config.yaml
d_model: 64
n_kv_head: 1
activation: "gelu"
norm_place: "pre"
norm_eps: 1e-05
positions: "rope"
parallel_block: true
init_std_qkv: 0.0625
optimizer: "muon_variant"
warmup_steps: 200
decay_fraction: 1.0
decay_shape: "linear"
train_tokens: 92310000
Each number is 500 + 25 x the weight over its row's rms, rounded and kept within 0 to 999. Layers, rows and columns count from 0. Numbers have three digits each. The size before them is the row's rms in percent of the matrix's.

# down: layer 2 MLP down (transposed), 256x64, rms 0.0576, rows 211-255, columns 0-63
# up: layer 2 MLP up, 256x64, rms 0.0743, rows 212-255, columns 0-63
down211 098:546450503484477467508519506502474495469504494496502480519565475513480501508544550527499469502507479516482494542496463541512469470495450499479544532502497501482492507476498513522461534509513479
up212 092:498479511496519518505524466550455502515518526506506518518539503543474459539488496530490465485428539482451465485541487518485515457521511488504523502500487499495498479495531475509508514473473505
down212 087:497518447514486480503449499461477492509486496489529501555496500473515534459525507491489489474505503489547481496546479533524482507515456498556522500494536504492471556492509504516505482464531489
up213 102:519513518524505498519479535483484494524533516480473536480498526532488479489503447508507494495514501494517506490458565459503512474550485491478515491495465531496483481480488533553520451469522461
down213 096:481499476531460491487502498478513473519509482496467547515459504514496473526506526481519473511490476504508542481511552475481526511521532536454510535475476523503508498454450495551478470516510475
up214 093:520498534500509474485484558502507479460501491474534493516562448490462508503528497511522475497459499532472460503491486542477514510477500527488474452486496527503493541467507482502508531510460496
down214 108:479497465503514520457485511490472506487502467445535502492480451505503528473514506482464473513518488485527554526522533469511549524493532480500507537516520455500527502506482488493543461493531493
up215 095:550454498456509494511498492522509478515482542506521462479499493475514515509519487504519513493486430467524539503479528482520471459461512489466544510492509475448502533490523467504523498520513510
down215 094:499536466521507515494543498479530521446518474479540519500468499511501530451471497495480505474489537507485459507562527506473496537505504483500490521493468534535514489488529523514446473496509489
up216 098:485483490541499511473511473496498484463477459532506472510520475485520529499527511500538463529531499516517477458502546473512479509468528493520557476510564501484477478490490469521498510490449500
down216 105:514497490450514505471540494449501470549521530492507513496517488530480461492504465494538545504450522496532482496494505487473504509514528492529515472467519511486503505516519540509442467539524499
up217 092:524454491518490487494532482499562494477489504528538509489455530501514482494557502487520484513479526541500469467503517510511475497516452526507548496515450476498521523466486494472485478520472521
down217 100:521536492528491521473507474516476489487504483495496495492477487505482514508494513515507495532487478442494521516512513487582522466519492483453480537512497492461514538527501505523501526420502473
up218 098:478533518530466517539485514497530488518459486529501484520485497451513505532490464504491476461527480532475496524517491493475474447562475531478467500476516517513508496515546504531516533486482486
down218 107:517503490502463513484515519497495507537504454534521437486483504508493470513466565470533511512467508537507500465541497482521517525501494477515545520511467507495464498468473472480526492521540492
up219 096:451502495478488486544503525464510503497520502523540475548517477504526493499481506485501466545504512467527538498477501451462489483489518528507486523482534498552471466520547463469505494490521502
down219 097:504485473524512505497503500524522539521491451499513473566469476519467517489525524508499484515502455503458502477559489510490494549481500513498518468546491486472503498487469547479532482460504508
up220 089:475544470476541511518486555487521549477493511519519503516557492477488498481469504483472466522495479485488541508526514523513488477501447482508484476503528504493512510435506534504476479509483469
down220 088:467499528448481471515517476506504478486502485480475504520452520465490468520493545519511524491494477520532515524500470491466540559522527553496502543521510500503500485484456483470491505498534470
up221 120:483503487519515479528511520518488459533498512525488533461547487547526492459502495523519480492475532483464502558507475510520470513519488488471482489452477513529519481447541507523504482471487515
down221 108:461504479515551473481509485505507488515524529494484503507523481545532497508490506477533484516524535445467518515509427487468490538490508521524509522481484469479490490486493535520486533456501459
up222 107:484506430500518508496532526509469498472503521519503538454527533501501527478546503517520490510489524479543494501519528507512449459529500552499496473508491510484513485506489479491476446492521458
down222 100:463518505525499494533524510506508503487519473475465560495489534489468480475537482556465506483521510512472547481523448491502484486503526494498497509475507507504491514496498492440495497443497551
up223 091:504525469495501525490502465490485525502509547496501484492529513457505493455510511504511510469480519469521443500510552465517543464472491505465485525532516505470485537529508466529469457494511530
down223 081:519448474518521464512494540498509509505504516481469491506499544530467545522482529512477488473512491493482542510503460493467491556449500547455520494522503514510488503462478498501523523489480467
up224 105:519493515464510500507485553454544511506495509472498489540476492480494527501457510489481519470531495539517520467435502466477504484510458529506459516517495498503448513469508510514478545524511503
down224 108:493483479491477491465529486547480510550485487504504496491467515512476498515554460484525504477462524492488499541487491527512520492457494513528478504504516529482543504537480540481533457459465472
up225 107:457501502522468548487548504499494496498533492534494524519529504504505481545503486521489494550512491453549478437491471508515479488476492478466502479486493529516472454518535515513516486519489469
down225 107:479542481503467539473535465550548523509476515518509478487500477515479501477499482511453509462519533504498468515535473499495522481552483477471545513514494483479512490480467497487520547484519512
up226 091:507491512465492500460512506476448457479480499511520478453533557485506509540470477532515494489491482495514487501507538510509517510527443479508485525490496474468505506505530530496550515512493560
down226 088:529487498511500461524495483535519511521473471514468493524517487497521532491535559503505513504444483466498522514489457471549501503476513482491496437473498531494493501559502495540520483502471504
up227 111:510472503507499538495479496525495571512522480470507468482506529466499522475489494455520463514543496457512477505487546515484497479457518454459511496505503526528514524530512498520495509451518474
down227 107:494522502500505484500530531518526474469505470547488501548526489531500441527524506518493473492450541511483517524490473503481485535442532518539477497504528510495487470468506498450486508513501476
up228 088:492468481477495532503505519530539479534484521501491525464490531507448525536533464489529466494503511491469498552501565507452494508482503532528516495485471523506507466484493487499528479476477532
down228 085:483497496513488464469558510514480505487497453546489510534458499434445525486524530483502490502529486486500532487536477507509502512485528529516507502533511477494471537526497477493507512488502446
up229 101:522482501457510513464516472492504507430486524517531496470499453460498500505496494499536501477493494520473484539506525474516514487516517493492469527547505493504559506536469455502495490496496561
down229 089:511495489484506453519501541477462496544539498488468521493521520533525457520480506480478513518480514470534514520470510502491476496498482549531523515505491512500456482450563479473481511491528474
up230 097:541503513443507509510439483478491539489539518516498485526505506488476504498513509501443489530536461483495498497518510499514527508501537491502558513469527519510505520484448449508460497527500499
down230 090:467493444541542493526526496523549519539490492437477486477523520521504494483509486485527454527520539506482498493535511490492500499530484543473487518525489487484468483473495470504512524462484486
up231 096:526527486524498540476541493464517535511522487514502487494516495501494510499462482511496423470552485501476509444516516487477506513483555513464536525464540530500495500508518482488524490507499525
down231 101:486485504537508476501497493553488473497521529466521526478499494475535498481477545503500549530499519526525478550502507474519461450516490540516483479496481485485458502507432508528484484508485502
up232 100:482500529508467525478483534455505545501483495491486490480501509468483460469529494546478534493505495469530525505522542507520469523456513480513496533476517501527512457497492475505530520460494560
down232 091:550501514499510490501451498499500455507529508483514497502455514480540489505531526512484479501522476482515436457506463487498515489521561553464516478494513502467509489474545513483498486516523516
up233 109:497463471498491471463531476506485536512511493553537479482505479528467517519464505502493481553466511529501506459552527512534473530512477498502502468502521511519484491458482533525506496507450512
down233 091:535569525517484470495493510520523516481519496517444511473484487504541486501563519495506477513516489481498490536473454501462490465494496526507514555481515488487509497459495447507491486487516484
up234 109:516506495497507477543548498471498555494506487508474487441529487500515483533474551515489456492493482496459465482526541484517478461483482505474482492507526486523497519497490452531523525507534480
down234 109:517489510477505483514475513506474479517524498505537557492533482506497542517484521483489519495493529451470456512485495508487495480500538534499510464440489520488515537491510534477511492532466434
up235 107:513510517469446496525492525479538496489520535476493481453530524489493533507506518530514463539508497497501518495458460499536494502461462492494507486514502495530512483514514509475539432507466543
down235 105:501507516491522496467511487485489524479513513509522470511495504487461470520547480499469476466465523513496520511476538494472507499549524475524504461457502489464503496469579556495489513500534499
up236 113:510518546522502504515507479492490446501505518487453508480510550496485541531520536508503488481478522554513508472443501474536466507512462512498498525447495500500499501469473503495527525477529534
down236 111:502504522472482497487534544498479472501490513474477511517504519491514500518557492512533468547464498525514510509507476495469504476512513469461495521468512509459491523481473428501504544483556511
up237 097:489458522509514466493532439540525488489519530473527449503460515487508523506485489524494477477493512473495526491461538463505524478490487486485490554526528516509494489498483482530514515549460518
down237 092:457481508519484471515511541499465528477528468528446494500495549519469502511522539480512491535499498511501531500518496467493464491523468494464527468472490506521490486479547521475526469471538525
up238 093:517478480479548544523523482510533514467508522494539452490490512490483509521489531496482481514461518478516533553474515457507477528524501495492552523492460486485545509504511458480540513498497500
down238 093:487512502472474474481529510522448477525506498488513540516509473524529529466492438458500541501516518528517517476506524513491536500434481482476494487533511554490497535497496522488478508522486482
up239 076:532481499526486502510514519475509511477499505500459463471479438511535480504484495523475451468517526525498523490499464488472484529515476474507501478552552475490538507472480493470501531550514502
down239 091:492528524472498525491481526485544496555508533470531490527512543492475483485528526445522493487449482480502488495525536522477511469469463507482466529481500489488503512515505552506510480455509496
up240 093:493516480532481515517518511476498496521507496537500558501491474497497491549472492486482463494496519537462499531538515529435474531525498490511485483502495496511488528483528499547450526476489446
down240 091:519521499509529530484539497499510526506504487457502481485512527479496466437459455506478548515493506513529491498498506541503562476507471493494474541465529500490499497506453502456494502526503534
up241 097:532501496507490458525486486426477549456517566499487483456527522513523508521512498489499502522501535501472501520467472518460525500508468486473535516523500527487507507482523507524471498492495464
down241 093:501499539485466523494487511559521496531502505475506485543468491483474473483485507532536512485488502508531486494536552498462458479525485537526488463500478472530474455501464466510524491527507515
up242 107:540522487496481516482504516451509483473497527518514456497510507522510534507522494488537474510563479500537484490518533506481474503456509486462466509562496489482530449511482512541485506496478472
down242 113:442525517506512514489548492526524494520496509486574509499480493492502503523475482462478502492453503517535494434525501473496469477498478495493442475501498475518502532511512514527494481512499548
up243 093:503510510501513470558475490459497545523486482510506528457520533546464468508463522525473507443501495497534472459519504491489516490495461481514559495490525501482519483487517518533505513478506490
down243 110:485509475481490543462485496512495499537501507513509458508471465468485542484494508513521532529487516536460509514522536466466537524527523489470483499530470439493507484564490507477481484504512499
up244 105:503491496469496546509514527485503471494526496482486473504493460539493503489501530508530486509571511522527511430438538474462473516480460495489511529524510479494467501499503484517517515531497497
down244 117:502555469461511521519491500524462439521511510503478512491509475524525471526484519520559479478494466538517514511454519508490490501505456484497501512508501462531471503505484530494563480505488513
up245 090:517463524457524484471535524458513501472498494511503518485508490500524506519526495468533479470529562525540520480485503515508468505453540548526487473492536472473491503467497478508534514479507488
down245 104:499571488496530517537491482508487423496486477481506519486478522483475504504542508541511520481487459466462504513502464496500522484558504501468496535514483532475524504520512515516478493503505469
up246 094:512490499514518485511506496500491557520516519505523481528501466485489494526513440504520493546508520491469493454447474526443534452507511522468524484504507486501488496499509472475475518520518440
down246 106:510549511464559499468518470475525463486475526500530519492523511512462486469477495483536505467468492489496504507538532494532500482461489488463471504492497501504571480481479539509515500486499525
up247 106:507498507544474494512518523504541485485546505463541482460521510493493507516479493528522501515491520493515443480493488502515456466505488458555552504496470490484539510512519518516533486500448485
down247 105:522477451479500493496523519520474502526452576499448475485510506506492492479496530470499495496532480517472509503519517517441536499518484510500496492498494507482507505543510473530467495493569512
up248 093:526549499456434519494495512477488520479548466503493471445554491533509478493505535508492513543516530513508474481482516509485507496492519488479472505501542484477496531468484491460488512479511527
down248 090:477483540503563483533522483526503480485506519484502487547488528509482507508511500518448497489448451507496536478528532492503466502513503500512508496541470507498487447517533484494488493501510434
up249 109:534499538462507472549455503484482481488498493503492486504496474484559464507511480498534504492497555532494505505485462502510462468509501523493486490495516505522481518515518459506518581466508474
down249 108:481484497514519481537509499473479529466525478468451531473487466465548498540497524505498517526483458468514515534522514497501519505487454496517495462489500559492500454532516520536511496488515476
up250 108:492478501524532515547496511490481496517518523517500445479484522457455508507527509500508522480487506502522494534458536482517484511489527536478503543528474504475502512466465455562473485531498475
down250 096:465476492486486504498539470507512538476520493500512501559496509471540524510510506512481530500503502493479476496501471526466515493474461407526541494491490512509525509476555515501506509510494459
up251 094:494493550485492484525475503475474516498457557505511534491504521513556456512433525512478496518499489511521547536523461489509516466488487520499508486500490508504457472488469515473505488519489537
down251 107:518434506467496526470531516497506499531493492490527467512483471471461498507498482467514468486513533534522547487497483521470541502491534469527487487472494506532493556484522497470553496493504481
up252 102:509498530463497505520496516454476520514482501498517531544483516490520526447461481470496484499538505481511481473486533453478519446510503496508435503477504495502489515545458529495512522531507521
down252 111:521489486459510526513488504513483447491470501485534490509552499508499446511521465491503501510511485536522479507476488505526517478560518504481508520453487490522530475463560528457492493474508519
up253 110:515487542517482508528521525507473506513476542501476527487507481481519487522464492486490530520524472458456470492465499475519439517547547460478480513509518518528486520482520504494498530500463464
down253 110:466513488477489535542518532517515447500527503524480507519511518523501511472529529506516489501502508514489469498482466513475467490523508469436491490455537503482519521510494526474458568479472498
up254 103:515479521484518462501521498447518515521467523518527514528459507534517547546480501497507481522483482525494489483468506514505470572514534517492513520459508489506452506461484523492503504497475460
down254 100:474508449501472533520521496508513468496481505519525558508506492470518507469503493528523494517524502471495553509534482551500486487479463509508509521559541486474502495510462462482478476494460519
up255 114:546449522483544460538492517503454500476490520503500516505523491442498477521528550523500458496480501520477495493499516505514490507508475529513539508514485534493520454472478480483520526532462518
down255 113:533498521526495479498480522529475471488451517459528534497509505513504455479520519463506521495480551521533468500503531490541484473478511521500497475496467489504452512526528542506480446474515494